Each number is 500 + 25 x the weight over its row's rms, rounded and kept within 0 to 999. Layers, rows and columns count from 0. Numbers have three digits each. The size before them is the row's rms in percent of the matrix's.

# up: layer 11 MLP up, 1536x384, rms 0.106, rows 970-983, columns 96-191
# down: layer 11 MLP down (transposed), 1536x384, rms 0.0254, rows 970-983, columns 96-191
up970 097:507490525475480525471506513463525525541452533520470465475506484511496511508479486506531485467505535465487514541554508494528488479483497510515496539490531468546481463555512480484472488527495508463514530513456502501478512504438450494472494458464487603448504516504462499539498489475479472496
down970 098:508486495531496468443457476477479506463506505507530502420480446529527508502512503530469507466527476502500495516524481467475508512483499471497472521535453484446470511477479512495494532481530479483493545550494503496529513497471525514510524539494515482486494546492493565506488510428542494491
up971 108:491476508512452488529520493529529482496473518520519516498475511469480469517512475483505529483497485472499511534483494503520508494463519528522499491482472456510462511514479502505519470499526466495517489467491488522528501493509476495482555495519478471500518493518447483527505505525491504511
down971 109:531462516489455491508490505513474493491529524478511530471492470484504542476526480504454508493510465538494472482486510505504515527481511469518461492489510533500532512479482515559473475511451512472518504505528494495524520512452473507425519460495491524488506548519485507483515489517522509475
up972 082:534495503526488477516529501542504478502464458533518426501506474465492512506499486522484523499500526503479479518518488533468445520526488564524522481503470463513464414517576496499485507514493457501485515442523493524459491497471492506528524474459474493507519512496519509527490510482501512464
down972 081:517536485507492469532484510526526505523495535486457481473498477495477533531499494493501542530511483546489502522509511469515518510526504510529473491488518509502448524480504493516529494498502508484531467522546496552531535494466503510482505501534509538522492517505481477487475463511538470484
up973 094:471493445454547525480506514486486534510490500532513493461488485510484512512491547511489499513513528514502488502483519532554505519489478504521503512497458482524446543512502510524470479516497485497494546528506477518466464478485524566485485480449498525494517536500537456519479540511509542505
down973 094:485530489516589543490537477481493515516504489475471534484471512480509470495472546476475455528504508522472495498503457500538586454504513521500452486450479477536511531536512487524515506544457514518465515483484494498502477527491511532513498500515486512510501518468516536499539487498487514508
up974 087:496486497468517481508547503537494498509534509512514506516484513460484514509481487492449473471530464507497485492556476476500491514478533462464499515527504510491535500467534473501503510512517513522511537447454484516464505439490491501545514454523519493483472488532488492577486488515511509535
down974 082:473516495472490503522512501481507479495500501471507504334500512537503505502473504479498474501496514493484500491526498456491534504525475504501497515506521513496494499494484480476510523523469491469502522504534487494499518501530487514502482497502510507481530492521498464512518493501483524485
up975 100:474469513484484477504499557484506522493521467537534489469487501494430502470448495511501497530537507467520509523492463452536516496529474506528506489513493492463468518501506491495480512450547535461538504506487469522517511526508534520497517514495531544478490513468495537476513508560471467498
down975 102:519438520531503480548509490488473519493520517485474526483502515535520504474506484502485495520547507498511510543501527472505508483518511494508487526520453507496555540496540475504536523515510543503513489523537529525514516468504511485459486486495512496467471528534484528525532464527513480472
up976 090:489482513493527503522478484500516509499489492468490515488517489465502499461537506514445523460502530549524489516533510496482486464474471549509479482513469534522518515501533518490547531498504526545507474501510537505481470514467518496482509517489516525500505513502491514444528493486537523514
down976 092:499522489458498514521516479522526501525465475456502480466506540480498478487562490500543470464492504525509512540525543487524453542488463505497493519551469503500510471460514479529513497527495494499533549493470487509435492518505506509468481518497491462490463507519474492525512495525506485484
up977 104:488492497563528514501465501545530481488507531476483460483497480506490486477481487503502499498472482507523467501508529520529484506473504523508509516470510453500491506444472500494510538529461507505487482513445535509517500497492502555511533511521486505508498548527506512485517507497524553463
down977 100:503510500462467524536497504480515483507500505484486434526520530500505492506506503462474503484508499494506534515487491554525490471494547541504500501454522493475510504497497493488473524501440532479517461487484496459553483539484481482492507537527470502535542489499559463491518540501523533495
up978 089:487528449541492482512497484505487508543488490520461505487490527466462481517514490499541469507511504477459503431498512507489509494525469520462490519482533526504504509513502539470508460527511513501492485512479505474529499505472462495551475486488511531450498479504463488509488505515445509496
down978 089:477495576555513563515489493511474522526500515516527525536514496521459488484488509496538518520526470484480540492484473505517539499482533519472485531538482529492463497509483535476467492493517460496514506490513527487500501466528531482502497463464473503524502474505497491511521487513476490503
up979 103:498532513528518489475513470485538496485504472532509517562523479507485501486565512485508500521464489501507543494473463472456478506507485535529518523472504451470478502520448502534496485519515524508520477503465521478509486490548462502474497518529485475529525530474457517478525461489465474524
down979 096:516507545525475485530477486468516504537507450510504525490512480510439543514515480471497521481510499516517498523517486468548488496506520512501543551507506491469480524540448552514519537517528511521488519446506506551463512494534460488475509506500513536522418483535487483529496508520467526492
up980 117:514496474469516465465523549464477510507484480466486522504505498466523530465505505513489477494518444496555497475479528508504537519488486517465512488468508485489511495492469518517516516525507547495511523472511540511486509464497474498545468496535473479511500487491555517534466448494507479488
down980 108:500512513563552494512494495470541481517472521495469462495507502471524558486485486492470507504524470506556480476490503486441514506482524507503499514490555482504470476537478509514511479566498523522532523519476497473527487537536501489520441517545486555531513487492517498502515510501477542492
up981 092:491474503515455529489509518522542490566524514431486491482537479559488500515496458448470499513559541466503498504548515485548502517498470451505497465485496518509479507509480505485494576501486517514510507560492539507517505496510521506497465487540465546494512493489468474531479485478517489531
down981 101:539411514480514501478471507541483483519496543468474524489486507546483491511506474445492474527496521481550464498478498479469453549500500500482494508508495465484478509519475476524558536505536511520514535501494486494459504500504520520495499511530470510529477498484479501488490457526491477528
up982 109:509519518515521509468467518540530462502500495478510506509453494488496502503513488540535525538489489492515509482468451515508503522479495499480483484526462479500525539527489481481506459492526482501479486458490529521501491475520495540521511468539479456458563507510486482491501535497482510545
down982 106:481531501469513479517484487495521488488480457491519523463435511490493485511509493475528469524528479505525484505528482505462462517522509544530482466472508491419478496516505475449531537447469485528498493500527525469531499532539532508495524520481502487500508514511510526486472506472457492515
up983 084:521524557545483539518487511525447512516464507448497415519485490485518511494529515521477479485523478486563522531478509519497512493511507500486477503517519491499485498530550524495476494464495419498523481521506492511517499513524490495538471480545495524507541489465516517482510487459528521516
down983 090:519458517462475496483550496534497502476497477495474538485481474526512459463515496489504495535479527505491545500480507471492493532547480539510507505478537527493509512483471520501499440503505515514484480482534508488472465504498533520454518476497510506507488474548489480481493517462477507509